config.yaml
head_dim: 64
vocab_size: 2048
activation: "swiglu"
norm_eps: 1e-06
rope_base: 2470.0
tie_embeddings: false
init_std_down: 0.0
lr: 0.0107
beta2: 0.99
lr_head: 0.00551
final_lr_fraction: 0.0
Each number is 500 + 50 x the weight over the matrix's rms, rounded and kept within 0 to 999. Layers, rows and columns count from 0. Numbers have three digits each.

# layer 7 attention value, 64x128, rms 0.258, rows 40-63, columns 0-63
483506517587477499520507432642416525455491468509486388483488496430444652546499515496500483404430517514479510533434519486591483481544404452507417539540469508453441476482534540461448488510480505
431520445518498534505471396546397446532486483501443521501534474400512465555510500530456561444494482527446424516530473588579473465510515515459539541563570452545385563486484410579442495383445492
521495462487475447594502503495412504659476537562519514477439521448480563465516431532541436500528476504500369504594499494474525443530531463554571483593512517535502532480563499530478464569473425
429517436549508467482497533535493451528378442548541429590514528494538477617503475556470490535394492587474532516510582559437539537453444398498453448544592513428553604536484565522459413531519518
481551449552473490583499505610481478478514572408458496499441476592473482480431567498505530504453486530462502481392430523616472512475495516510535494470459493413551516503510462528431573514485474
512473529477539571510556454552406497509496538503570473571584504522434558526524553396500541499562465579463436503566530512520530439637531497535557517567479455593516469521501559432593553518473578
562504479570505501453458512410516445400435493548466449498487507481552570435484438549483498527637475485521550418508485479596485474510477429498555422522465403471577485458439497463522519488557518
469401600440559429457506569424422469491535485553532478520487465507496462499523434511520466500515464582434469467485517540474527530397481478529553481463426511446609555504462550538497470473430483
407580509511381579497436458541537484415428509479521455559477533548467556488488447575472477555544495517502573602496397492528450537483560566500457523450520415528440543522499552497534490501548547
510550467548531547518576545555534435494456545535528542546533537512412436438533492521452430485486449446441558500484427583477492521453495505546485549580564484470481591500613430529502440439448549
564523598484487512544388556457544589509502599477422451499402545614539464468603614447479545562504442541540548425522543558432405528572626570531469462473493474583575515469479467512506516469581514
482551492423513488519416528495469504497502441564537478536435468467500489392476442510516580382509578533522475493472503572498481513580485482480519483531566444435560486466511550473539474425517509
473533490495521582453515520465516503486509474526453571557443559428530453596563521531582501466521506530477493484492506433460532453603467520437477551444531469494488503522499601525459486474414553
475422569599547491480437417530430435570477535470459534492510564502489503479482489480517457554581468483510422484492555578535387522451441505485555570574500437505507439445501455539449521419526585
512500512534463458482536489503407529497523407511506491599476570548458588573566456499456558507600457532588580525473523542530480507564418500489493549560425593513570501483433464571521469443535458
519554473584507512392512544476497422494489490449575562469465468537513574500454573446496399519439441529495455401497514440465455504458480492359423488530570481411549513545452563533514439405481560
386533557433455542590568512558495490494459446624471543525530512590399470420407534455425398597503478470502437465517485494464484473470471459441540398537513483477456492495463537542505506467542489
496553488487398569437565456514510523490509559499498452477519527421469524490459559439595493533509519572591551479607420440477532459610432544502510525391429518469529585446512478447628555454512576
472514391449576440441479499517548438488516536455478392466462581519399438503402475550503450552502581551562518519413505491475524374480479520509506525520446491405458471474619469542567503499533546
481450401641546479461518551560526476569504508442588557499524511501575547391568472527475484500507526536541566447478619615505599528525576420505516517497540532522507498538501500474454513484513569
418533465442490569564541485404489498477505502441532526519421501519424500453511584427488532520544417457503531530472485575538518455604485417464560461389500473532501479442514492516524552478464515
468523582487434532555530532532494548426442517416474485625503538537539533462469553523507493549463488499572524518528476591428551437433480478498427534490513632464435455534484492558465527509468514
428423549457473483464393480519467535471514440451462497442532499497548400603447452482571617639549463380557444520580433579512402455471576454438606497561553556538484558459491527483481467489459514
435567531523516579445519437549442547529533571517536366466480486466481437422450480415581512522491528571508619475406508591597506398441542511559534513486576545473515479504483519498453494506500507
# layer 7 attention output (transposed), 128x128, rms 0.264, rows 40-63,104-127, columns 0-63
509530514502524567455459505554558582460518579469538470572575485439484513566554563554512518466433505472534518359477481536428475550509559581558517552489513519527492456542471523521487528437435517
570474511456554408489517493485538453493583449515524496460604520417493461558500549500471488412505502461498464423505451559528496466533552454558480563513498507539489517451561454524547469458465481
437552556485563565497510514591470492458479528540567558444581493480568441452401496452491515551548382527508475484500426555458486476535517494462516424549439516493468524510537486551486477511527458
519552472543523489455499554425508501551582488550535519420520507456608467497489467524528529568445444497494515521470471575430486502560384492510598490686533550533523463565549455473443505510494520
547515465463468578509504514470530421494503464492527511463493458412501471496523508536499478454442592446545480474494492484539524388558536449485523461411542497473488545479452461543487416515545437
546536571360485466378437489483518487494428479547508520480449425523495460448537427481495541482512448473476444526503409508470504549459521572456565504561481464447427511514488548521406580515513495
457514548496513493513516524406458435647464449493543433476465606481511534488436534509473467493439464428576494514527479483475513392435546493527520468556501487422539519446483433439494558524464459
515467554564519517507456497497492532500481427545492522466470524518468419483517563488518410471499467506492501540504576516512524535539494587521470417540478517513566514470495487542481534474519459
457458466499497434493584455405516447503524484512566528490515556457493433503448499513374552505473514498474507504478492408473473587507505518485373531506501467499488509450488489477493592508468493
438464523466475510481512525566542595512449480561517509528559462429429481550501507470544428507543519579482541529509536444499488505477420434408565508523559493490549522410595449426538465625549535
586478488417434584463421517517507467391493520506484446561510563563520526519475448437501571492530552492487504613547617529487650528464449509425496584479618548478536475426503470450476503547475475
503509531449467509527502414559455436449543527504506455507575462417430473495439602497508501482485439504448530487564566505500545502488502551483536501487491512436463499506460525464508433506495502
458491460460515547448418519497500432497466483529426553469525569545398484497504524518500455568582514457503519507471388453457432468528481419514534591471520557537521570441531440514517432479436486
549486531478460443494428414434535534501519520508513533512596484498554453476506540528484574425494528397542455382480519507509455406498590516455418491473423477476443379486551458597555550511574535
579422570478449508536621468442497423591465457513449553495551459495430509504514508590500537553497441463616522412501521472554477438536433512495468440469487535509497510468475493509529534458569593
483499488490537542553571510426524505548516539484447445588553563458517512537568544485524495424514505543467587453516586557502524508559470434525560506478494448434477423544509526534564426547387518
511529582498417472533552450512483516564473505510490575437550554401460484464471553538493587356509460580576499577510599516596547456538493533501463488554578556542497501535544459468535526531478485
574447523586538451456499529488438414464490510535524412471568530473542532541396521559495500500456537520489491476533524528622512399481516510510457525470457430522508492483443547536611640442452483
452504568480528479479508449563486480458486523435470525473495506371478562469536502554455519521448517442532476477544467475581470452463491434485582540498501514538485525550534428465521513515477479
514484507443554532512455544463488450498555470541564397485426554490438557468575486465479450552507555532574485394484483495451553492524416476453465519506478438487495427489508527445468412486445482
496540385483442443520420446462493405410530574494464491523538506526511504440483508541511494511489615434532412487480538460553609488589468486406538487471508552545449622475408457465541520493522511
468511531472517531461540557487479472555520482504517468477500476544517522546499479543533486565519585422481531458529508507480561505508423499483401473483597499581497491497575450501436423510511505
496547482512466456526545426536469495537629394471509567422527510507480469466409513461546521443511468458581476465576505518544470540499493531536511567525563541467433523465491445401536484573531498
553571394451458518511504480476528541503513559506513477521534483482454510496616557524555458473506488450495551533486507485490485484529495493473444527513508447529619545435484468524546573508464460
558512441534394441561560471568394442595426455425462535407466521506523382514551485425542532450558368523514450576499497502501523455490511515375541512445530445528503512434520464505609533465573459
455547538555464509420556557543448496486449600505473502432478482631567538393519477535593545562600427532508514524476535439445574535514469510427498456542408518446551458479550473517598429527533586
523464475555506457405542492330564528519357421508371443421598459505465477561490455557493509473474500519532501530472611521611501435509435539582406516489590554488604462554579534473475503544505487
501551500527518608520576477455524472457498454495514528564531485427484426458526521417501534394553513502411422466440474393626507561479539551519498548425580471574529459453530526509455462494528471
478566521498428428598509526485394468510458535556433502588478430472426468572524413580504462429529494441439458480536424564480471421372447522501413469559462492509497463514460605564538469439619540
474521460544592514489500600571526492451434458460516381546465504508488413549468479416494534591586412589530441412399672446523567505504452468469511542515503445469568389421564528461487463475570434
492446480475406481445632501537479545601509487536443488448502493534435449502477606491481500509521686504501510549519512454505495552500511650531591481407444588461411525617531553540508430456510532
382597487527425559499471487495465391508474528450455440544510540514539581426523470495421508582530437465479486516565496459463481532404524459489548507582529444556453551416513429452471486549503514
490574584457463467554531437529501504374512553462389486488447518579496409474474519421540448502544507475529512507500503518491480423563462546535616449409499521621507441531455513466412456540554505
537532514500518584668497497440462394448555545496484514489482546503559530411573456600502522504542480472468499581591508535560539498608527549502437554478503544505487494436535412580480482508544392
420500472559535560508558552486526466515508571502534506400407440450477530483507438532438578511449515516481456532490526478479495507514523588496495390465462521559478504456435471481417527586508427
518458477515500559521578552527560615515451475426539489523467527574533559558556405498494438383475591410461537460526509352498543470511588427500515502458504592527479536488559518487513503528454522
533486470596522481487414427553492479450600523552533436485510442574526636487574486408605493462524369504490554567535513562533446515459529484471559444544490527481503383509519497490493585469466555
474578492540538553520583505452545513494483576495490434525483437363533620470462439558466477519554378563533553505450378419539548453555513551504462484526542620518570588568524465484519432398526567
456502478490600526473464544526557526451497543500479479581468495555470424530475564484554449500484485444442430549555589502466477519407504445520502595479598467514537531459504453516441500555477420
430445546588430483526427519571562510435540397523511457471539545562429503496490489545517503464485585525496468471483497382524502479462543477488491546446502483503495426452575553535503560544503552
560528535493465436456599484460510501464508371528447409485521495582517426555482448508498520576506445431536497506512483514511495524471497510535556539428429584425506531462532578572587448519480497
427480566528378542527437414589489498571509469447551440514487539493479537545557475428449496627506593557543504426486544541471584570416584546548540532501519467534581467567421501451485479586499375
482516519541464479445477538527551497518506440576458458523529434584547492581536490487521450448522439534482533436540549512501467573556556417571401494536510533586521503488482596461500476477517482
493490508468457544518550501462474598458514428427409514433516514508503495450481509487537521509465645506490498497600487500599488471499515436463442508494603451556527636494507551525511507502565557
546448593481556567483569575496449583570456444555509535371492471477386467538423451477489547386507449555515605588517550521431502504476495548549411501505509540512419420480597572483538507464415548
616549468523397461541478387498444425485508501515480467473519493410469435476511440592634500465493317621534511446528612531544408452484454339533395623486456426499504441391499433512465468465524561
474574535473517494502561576453557429567460540544545513550437474476464475340576535471483421534466414575366533488530396494340529466600441518500591484453500497462536465419518364604488467440478500
434499538439435476537558509472499526512461482357562475487542456528482478600403424409583379457564484468567432518475538429523474571444464454505483503524520428550397516512564502484559415422492505
# layer 7 MLP gate, 256x128, rms 0.312, rows 0-47, columns 0-63
513479510480475561504465447478546525539430547451506523576377536486504530429513457504423512517402477523552472466499484465379458519603532493468532542483659632448425561494475493427503521544397577
390515501474492576540472441494525485513440514564466514550423532462518486502451459489513438551459464493497530582485507499483566431477480608568439444467437569604478518380518501521583590517539398
580466463525525525478462509510516503503489480475523479446502547434564435445482516490490542554560509446474357450522443437459553468461529442477529441529508492536463513591491457466565428499568549
439414414522578499506587505456423492515533488500492494447467540500427437509529438544521486504476430489530568358539393535451487501449452453444506534536554517512492500487583456511503512525499473
482454362508512457486435496563531453508560488446571474564406474549477592480579516568473573455446492535484488448414538502512475490440529540520497479486567604606477540540461529486457535423562426
436557474402489439386460531514453483486481543552585541549479615575491535534493408406607470565449535521500486597514527502525589548491432528517505471413552632527536448504531563500455570530440565
533513437572536526553535444472392518522483476439491469444480471557467572648565537556477499567524479475506505487540481464498564490480608579412432553470541546500512554531519446517477512458415476
587495554570603590515590521617442500510468500429450586496503479520488488595436517542495518469439418507507441478526504521475480476517549564543539521444563428510456448486453470552502476590398409
603515429489496513461564509551473432513444466533558528559517469493520469511532474426626442485559419520453476459445440475553454514452502506497522520593594480560475483455474430531521500603563534
418496571545440568580497500473488548564468568471457426434492479486463528462583411497482408467453410487604495502523419525482524444490559500455453576520541490594465517490466427516379548636502457
536370409549550525508503469456497454527512451492473425553478408412514447544491423558432508477481416467489477511548496450482529489375486532421363478494573419512481538519500544582484438523627465
516404568558534518500467457536503518512462467450523491464555487422555542440572529529476459453510526594540542475584494402401443559461599510517650517491531488501380483514559504528449603501449508
507509550485502534495566511506530561514449476471477478467506499539518486467582421511511534479397485533483478486520568467536403527479486491384579482467507511420540503516548502473539463357588431
484522540488483448512476488409544465526512551514500467448507599472422465428564436508522459504509554454456434466534477510495515439506549491495554521525539499389499468440640433523478573495439524
436495492636518481454478395477528527589488486430481389533432569498408508467459537519579553521464535504467537599513422528428536539481504523522515510496512472512472539607637446539441547441378482
497438379602533514451529507546486402484501517440396546485562589484517417449486507436553578493474548460502486459493483452501557506529493553514451564452394519397555608442557500445475611540490469
458494395469530562462540475488569532603587455448493597549541491415475506410440465461497445445522494461593478471460537521379575460495416472488561415454461549522593497446488509506431555514427522
432436563473441542509437534444568447504406462485395474559467573641454513380535408445520489507481456483482493480499466482401538438504552536469536521408485605458478462502573496480525608487451475
448466586497534517499494513476493473541567499525555520507485435520457512525429567581477552408432526563558515376515558503455490485475531554543485482436443489418410520371540463591572572532544489
438481545539534571534411533565422538497445376550470444494369478449539544540523608521426505535591459550467457461542494479533457471454546579484509454523456553373437513514538487454477542531483413
526435424533585433498506532482515505419407459527500464571459441416569493492451450589443515527480486508425378387606492433509484548481512425528483566491546543412455474511419414525475494408577432
501487535451590447547434541491495546425513506509571477563456515426520550547519473484569501418436563499359510503486466535523418439616616503548572510456471505548523561500549461507534560547550512
506417525453466525509597536444528492461452492421481545463563485510554566570462476482473475560477500461513465520492459498519456441537560561572484592504546484543475462436537584497531456530494473
470439509476426566536502492461526396480479522574505493550503531449452478592588449520505519489498546490430468477501557485484466470531524527502478452472511494379511511480451493582504486498467471
501587459478514526494492504553502460498487544520437503441543474468495504561426491601545480571541477508473511486525459516515604536474571460482540512424595549494506439392512524450479517561484539
509424436569492448410591534556586456514441476548542550491536558375481532520602511513484567550420558548507602511468461486443561454487596439585409461543586433537496491502495537530469542528492462
429480523474539537480429584547442519482365458526526433508472545545466436552579456642440649476424468502538433471478474521547426504455525501615562586563587532463571506557531421489471519624521502
586501490534563556539461512483539492424447494456513515534465469447525583630526514482462487667497479528448527475445514495463466602455537526509468466477509551527498608551556482562463420513475405
543550581517492481432519567542479598505410521512486465500461519453560452487524471427530436486439455474569517489522624605464549521577478626505549473594563523504561426414482430523482506472500512
578458567522499532517492486596459508499433485460488430537446612542501486503474481460451541374509532537540479446531532630455547393440540521468599494421382536455517461475518598451494534492477508
525541480520441509505512527559516454579472465485461525516533592591537394524472519511507477468519516572435499449474580487524523572472523518594459449490566489458515522592567502598506505471497510
441502434489498545460480596503525468558396418455407491506395494580469502502569458414523476525476432499559582522472495447441433561404456488517491522470478549462549609511519534457590569445557547
456540499470459616409461578442471518479449572451466528493535434462605541528520457452558521576476474479386575420526498561380515460478489459467489626464507569520439494431526490470496393549462509
535576544466508539523533552421519574405557583474538543376546563443561389568507481530468491483549492511534449404509605546443455557506466468446496504552487523566470470461553461482499470560582518
543519470571474577570543502604445384476562488498490454450507473461472473537573498552518439475458523487540602463505476473401502527479488518476520531480470518511530537550466511622607483510487530
546514488511534492533463490378473556450585547552530439441509513466445514486575448525518465512507461519527570518477522439552548495536426488453603464597504496445478481437426604527537492516559497
461537585524406574387411549443610476551511427541514573494511530480515510479526548466538476511532462536437516566474530473482524598523535536536511505443553477567524449492478472623444489526535566
507486523453405559568511546450470439535538472424407409565553448426559467627430546509498500404438594525543567462468521549514456504555580530467551496488464489491395607499515643628517530660468516
523429473530543421508493482545459354537473524455575523471530455515436526505488538442563504600469412444470460506557503508453496503381541460505467538523512545419474552491531505531527580598495460
451546451522412518433450426492534614410473519492524504473468559507500512506440548423540452518508485506469556481445554470397478449539474436524509549608555507486494395457499446551425508509496483
456471568432546443543446543413445501523516542499483530508474617439584513448508487474555463481475548534565427587587634540558479528465411465469464498512448526480544486435428512515559522543495442
550467454551461498534388547548487469523483451570593557537516479550454612492513473501424520535537494457541511513497516494470525545490483478540502559508477428538384551553433415532420555523512558
470506603545502498484510478513429478545463542603595517521407560485553469584511558464443505595476544502500494457557446492470604558496466552484489468482492556483445523534492517485504373465460451
484477541460556491453530560507524504492462507528429517558447524547510567530470570487449470527466456386465522544521470403396478439529461484441476505522485563513469588530398479417515414460453488
544438564533499447479570492533470439556554557452516493529463640493440437463535480417542475571555514462537521549491599437463520574567490539442554520526552500469536482532411584508570487513550467
493474445516551467518359571569556546448540519555576490506508511507526567516542469518516511515423458541558509492491480413460492561411529564544454551523379596409539466532423510512511483439551488
444510503398519513486550534422460467559557520464510426453477503444476436448480605622515556477449493453462488561469571510466504533484539670467559458525489468434493481482496460520479480518475523
563468515568421567519475492557459441587531499519572408531464478521537403419526437411507549484494426433358511528472510541440478518537522532490533497455526472520524455446553469483454541454551470
# layer 7 MLP up, 256x128, rms 0.316, rows 0-46, columns 0-63
418523522451517420619575514433488576486474371495452588455515488474543496623493404553577405442572518452435580512481496476508490463523514422469420592552487382536604567439531525551571535450559505
590472573454516510406504475508454441474413569514436605539502557554474469609466409499530464390488407543493483498510538516496475462521579522444527502550550487594516525466479453477442482490411519
559444459521537503496512494499554457516476443550500481549500477432561437458487532521514541461478462518505454454437472521482544515459534526507475480527509484565467523510512488472554547530474524
501530486537521534495425496573491474487437468477507468565579506572420563549482534479543480491562500561532474545529545541496509430458516510450395447438454453483537496549423441546464500533443483
521391579493532542515539490468516497449473445412471476444470490500515474519516444480489554504556532467529491488622477570487528474539541574549481446440373496492494468418457531505442533546474532
479568489415418494456518515526515537590491546488521507565496508589578450543406473469585489469490527542508599481580545512519573553519576505518496566472525545495529556493481463543526509505478554
458533408447464429453600471592479503555461467474488447474480478550496508635513466529548425541508432517456493503456455418535605547506568579491460556508467505520524544599533473501484444484483531
539419523533614563574503525537402510394464467511488506486545432496442430511443509539477406464454480501455395587523510556484485508478522547522504523534572413450446484519471410579565472564516479
513464425543469440528503471453512481495527522420410495417528563483514348530499565512510459517505520437566570507489494416528550502546454488499474432499540612512480465464483442444481486577440444
494428516525466465554444477498520480499513494569464467482583442619555582504460487494493467440497503471496563564458427461522525463513568522501512437424447439491519481501490424503450539591539457
448541526427543634391519482554444512488437426430509571476536441465464488511494509619537493519512493503520480552558545507607524424472577526464493477524573483503430625598567474540507496482640446
500481505419422526497438477467544510586483520489545478526520574439551468591585462532522469465468440535585474516402548579538563596542429500496435387448486499516572538512408489495502477560554436
424488568500493597570436562523487495487472495531492427467459495491379390387486544490487464476478402440388559479548461509513559510452587580609531497524452459504418531573467472493551500507542498
484553557441474449541536496478495492462555494540580435472425458415498516474545479525558451506544460450551415489481412446570486469532521457496428471623489491469451456520607474539465490489465529
459544510448443563491522434491544533563453542533552534452449479459556548509561542495510469411522470501547469518421375496510502470585448538519508459514490510528482486428480595480481440454548498
541510561508490514557556563505422566565484509580417553470486511534431485520439470509548467625541499413516458507498492535503554506498519449514530509491486470535451391475448444617561467450508558
409552523484492482435546489588535562537494496537538582475490468466451579500487488464414491443485543513583566546489442534491443466549437510552481503538391445452597575476552494535502569479502579
412597471440628504580548517495474448543558524560514559388562595469457412478555457469569487451424517474514468465403481552573417545524589560474504479491464519554477586518442587425573459578485523
418474472429511438517460371521537414585486465411517481541444485435514530537471532547471583478490589516569570511446467570522511463491466573455449453568587532512502490508503568474512530553498520
435519495510462538418561551530523558474471497562497544553502566600396534453535602527533567507524554535488571526532544532444541504465506492466399538459498560564558469441485510500634516402531382
568514476584425416570497555453585448466427491447600509414465539467607449514467494505445543426490542415476487490534468536351441478499477481516499538434621515493424498562490491482489592488576520
551549485533516500510506604589441522500524444495555411476494454499508573560443453486415403586446482575451620435526562433516574471477484517447604515423485535464512565454482507433502441470422441
515470537455511432529464568441480508544569477517481522463558506555480535443401474528397455523479513451622445482480534405496570460512542574475514423455487538506527526487437492443623560432525569
459391556485536573487455578494570462524518468522412530503468561440523495409470532510450455479516591558501513539476548557559499524473612447553536507459596476494420503588504523500518465549525486
460517495564500482590471496506527578515529469595582516567530452504504573506568545444451532426464515493530501535455496480542476543502517616479507525553401467486410549530576480512507517492498503
432475456473590507535516522535572533576394438561569486547525482636440554516513434500443486523424500432559509489470484451473541481492471483532570545559538507476456436455463576437479447497565429
629535474669512518527489462465543487472571572391439482496532382497520529454528470371529453483524579491487535483512565551432520535568496440332465422462517455563463559430519452462532495496533545
478558517479448514485615403430460441561456499581500474600479563515376436502516507464529401516421561540468520531430528535513482436494538594363510486488555547526666546467500519537405597498495489
555459578543389440452531514463436485512458481493489570508472477588471449454490490410534513497473553459453440423614484530451454460511529553480487586454387485492483477511559471529485477443518507
425491409544446450530486555483515508476502501506548501447387488560445478473552591445433479573527567406460508437511593574537514459476487558478554424456529428553506514568475494557450509479533528
455513489471441508514575579504481519549511416505491525401583620530582500485433475529584552580572443483508526528490500421537423492577477501534633505504572500438430443424463420488459452514546508
547542517482392483486449494505574514430473514519497529533613566470544558413470596597539524499526545622547468551495421504482583507567521509480528430486495584511581488509501612440471476507488479
545454510477509483446508503515415468514564437439490488468541496458518436369455559507513565410628496488491562465458475424595560570523421490460559566589506490583512533591496445514522500496439472
538471522517523511552491443472519558461489526563437503447435426537480513521465464435488505514528415490603480550507396500506500493559454519515399461424513458492479491508405577539442518413483492
530471485437491452552437560467462522500548460493535561601581445590442587566645474578491492567501511497574434425504450406571506545459491451521469591576548435553451503428572516473557533440540556
446438581408438452453433471522561456444531488456543524495547536479522543567516435474499525521483470520515598423445463501516551385464375491541480517535516460514482505520484560542476538540503457
524480495430575471476442547477479600519387495524470419505556529474398447483455519534508513503493417481589492432567468524489545506560516480504480443530510546503503457435441633504551476471642485
487480474433427419451571534495460437460510483393511540505533521477516454533503477596443594468483548610441669576508527444491435535514598513475501493559550482497573633505533565588527489612512547
508463506506556525472409572488481549465540423499571524556488526511532519449567542534494562514470528583486501511459560561549468509430611512375497486482486477572519467474581478440398442454488481
491564505651505473509528446529460469560484576603484535493444594482530424475496572432501516500527484507530561450488498543407478453439551476497511498476512497538466406425456461467454512526420466
531464518510478516526548412545507560466500450516578520476583503468552490624498497365504557519547414547471472470536470412452428486471605534470498510511527496523426494527431529483477502492502548
414499483504505484430484442545554410471482517418412483468533424541554496389617507494513447466487538487520474509465487466481498475469543465494550467445480489522528507474522539521536543472484457
566531470484489457454477542458483517530606411502439607456505466499499475474496453560475452522420440474547469497549488493546546544522489520539551514540566571612521476522466435493514397485525505
526535410559416480478510506458501592573493475537485569448493447525525431460581583400522499527466538567577485471676473480560438476526509364528461526421496414479505466453578553530485551562483446
534580550511498494506548494564442479487519516478421534547553477612481437499532567348376497559464541424523511549414552424433480457501581511440482553505375443531503484556476492513514658488571492
390517535531493439460585497523503454436576430501446398306542499509408449532549509519508533499539440535549511482541475524503476553422552581487482564509508495500504489521517479572504480540483576
488465509542477474377438446532491456511510486524485437541545467549546473444614424486405483519520597453431510549491521450496574559576519385539537537534542490520465527608438496629482449512557473
# layer 7 MLP down (transposed), 256x128, rms 0.293, rows 0-46, columns 0-63
529544468522463482498506463520491468401561472525467562461541537501571450496419464472557606571546293492563537568564455527476465515557440418558479521585416466458439506524407514506637600587477482
515520498586417532504557517526423492501473557570475401495481522463479537485399466501412495501475592539445515562477464542534575486430475439466490469500490549483492431466573527458508440545420444
511400498473548445485546454489481398522454559453463522488516423512417500398488534514526536471527403491399495415490551515539537566451422451538581486472444574517589473466506464537517447511459456
500486463475473410569561504477489562474562469437445519493500472427583504507477506453477502495528463551490539497485515462626424433430470527501434444527504487568465484457485533637476503534408545
537509413453398538511502591555518494556590489449531537544565543479439522505502436568553438567459482436414454491521493569524474476493531477491545471494458546448532567456510498557507489474447491
554510492456548492555598430497546533496479443476456530522508534458578463574410515490489487577513425474552442468506525463463514462541546496433413555555489542478452484489494511493595425552506484
514458598390505599512568516413514483503520459572502571604480544478512469444506505413564528554528590494502462452504477564572543464489520512486547452435551477480537458485496567506580433535511489
438506530452534469584492459483496529466533553560488597592485524538479509561483522447483617453589407422485507473419502559495563554547532454490556515540388500402457480493552495563485524473469600
459444500430495485565525539578571531508412586547515437571490487460483448543478467449460491560445642466447547511456535511523530544494478546536508471553477524506520506539451484503542438445465554
479475623495552440448452476447614550414532513534497454517522501585435461490486496492441578452517529469532565524566490447542530497487403535511611509458469480487454572461478549483515449549552428
505462482571521573396539435496516580462528591468597562402419466557378439464460518600544576456518507501564502594476552576496542462544486577482555503540449444518559528466542507507474520512518469
471562545527496534522491489587605482501545544472527540437516504448596419472505480594431497519558373527501545547597600493415474478431498489508484560528526510508447506490469519519464579443601392
546536424547448442486545584451509425538497527520533467491481462555567457508475427544554543466500354549491445482598420504557500492555497470501518603498441593510586519553465470462420513515454475
516511559571443428493500458440438484452406473425464490463591509455525600586445443520347566546457574492451447473522517496442438535460493475534539538441475474477517480538505515507524505487571450
518496454488490501493438413522454454533541494466523450549494472510548547484517534503580558509536581508468507571400549557572417640486520551528549445504587470545524581575536434471401507450404531
363516563514488429521529488492487502388507513423499634592556512472565445491515469546394529579448481518445468451554505447502501392499576444539585502583583444535485493503488496539516540511520538
468548424482517557514518595573530481528505556615549389492542417456397607469407543491413551563490626425506495596505509499568492501415504555487517583563538423494562428446557487438506468329532505
425506491522601574531476598427465371477563508481523562496494560517501541485430609525535539454411554509544547535512399504534563536472550531465418374548453574486605593448525541466464460488508437
478543586422458515498576517497460479538490475544477419545559543548495509511536550467537529496485387541483590531550558500393550556486534624439474476460493496558450504506514579571480425474408531
535446420392477481482458569532495505407534422469519479490539481467442560456461527466456512447532427485543596514550514479541508466554451495436533496473609473483479557491446429489488540504576506
429532454514584530420522406377469539583565456481419520443555475472530557447508474561494449412406549496502513548584549537600476479509511487523389514544461517428474515610559524561498567497529534
481455556499540521482530526526493524608572548485459438444503544503422511494544459516440513531462568531470438499474582569514492495548497439423519414508476504454499475378478651487470474464436520
502524465488432445566535489625455455536470566542519484428435610481506499434637519455509538542506570392439581508538389510555542536470563471468479385582472565548479452524463449415531467481481426
533423502525461534498541522458488493491535470543468491597498493488410457586537564479510480533533505515444490475512557520467506533618453461541532445502518529416465568589560514492516504498549505
531521535543464464487490447498549581511482533404517423534443533494598454510551379470484500516606514437535509543452460530455584520450548451540518494464494476487501382474495545523516523522494482
456507488507441456519513550552463445533637480591471518471420487484429534529468504557550418503459473522463400466464498559377457429532537420512456414477517504426503438489436549392436402501507506
508492489566521561492559435498546467454520558532537433510622551450406532456550475522498447486490388426514589390517460555405495509477519427441516485460516586547484458535484391562408516504508520
541422466590531474450437375495568467586484455458474546566552520540554413592524447514539473527498522498494496591467493444406554561468600458557528514550430513543513517584508529435531583426482417
467500463529487535555480459583567519500484451464498433484468500484547511473459509523578530515492506548544553540474561600485408500585530538481494495514536464542517490511531484486593407551464436
466539479524471498613520419528413480439457548383558414526517477570550496558506432482527507496407595467514471478513516552509454491474561453514519496448483485481448498499376512486444650402470443
507499453507394508500501383492493527500532532574526428414512498490480481480477481519487535572531508495477505491536471472559477472547536446490418409523593541475535523450464521451442472495491555
412435379541390548506479371559443490469566583554493473529508556490550546513496561515443518520495511520534456436445506455519469492477447567484533392440477488448442488515513545443492466449512520
615503635575491483601504468504485442466468534543614466458451497431443514499473432478498459505499643484498481505534473568455475475450475572491514401500460469525508473610519494480514454453469476
486465553560572460462542550406554464472457490479486471415463535388515483428538486545452560560522515496566440530521531501503466477551417533502576539523407514465499497507492454485567550524535588
579561473513428486553500462649451492480546513471366581537491523521543460487513477507547425448382524458575481561438601516407472470549499535532415411500445445450592520499494531538460489497513588
552524473507477462626453544443525528473477545505459597495545440511509574473418473540519458526481566570534505511530483501595491496556467469535520599460620451508528530469438493499447542570551422
500525479504515480540422461502539454554506517448450433495537518479530475468512521511518496439470547466572452531540446559481483476516631525525527428487482517434544481479477441557509435483510484
527561493553539537553505535435492584543507524524496533467536531501442418492506564488492490394457441510595490369562553440417421472580488526526507603514485405518435454493507514454573462517529517
446472598603530437558507499431447415455485504517519453534561509467508494486555449481528490543518529549510461481442544533483458440488602545560523559506430487426461531485546508511490513586551436
506461420545580610486492476546414509553620488469493579613636535439445442480511507473475437499464498431485535492476460422572430449547474526420596515496420505538567552561594571474581476541457518
479553507471511552432467468476479504483442567487501423553565487485572543456553465526529486450585331497558574514551513428406555575576467586365534485451484465564522540488403502360561507539459464
475492472483444507550521556477553492470432537457510481514505474509508460572528516547449525563503494476486476527524454474460580430523457494421544489574539478521578468451576521481507439556480517
533506477501522574409441541512567451463467444539490455449487372488434511471464509456437510590401412498558507480415445423476453521558519481521564566440616505498573456567504481431525599488468538
536490481566510544408367431571553500489509469551475485534487513492490419426414500465526493577484412526529488456510515484496422530454519476557635508462595525483539545416501524445516613505499609
491479504484543485583415516526533469525468469429498517454560523443427488557467480516444471414559471580442491525463406458415506505532581529497511431447533555508462538544416524520423404391475509
602528415498451479547524511410497475576377458525520424489481477455508509530558467570579465439529607461451562463444498535471462510551545456530528561490541520502440497466479468500514517525504522
505443449500562499416518430526599487460447480467527520569406476439529424511536498499564428496404471536537407521532478535522485461513447521503450524532538479476562461462432520483478447546528493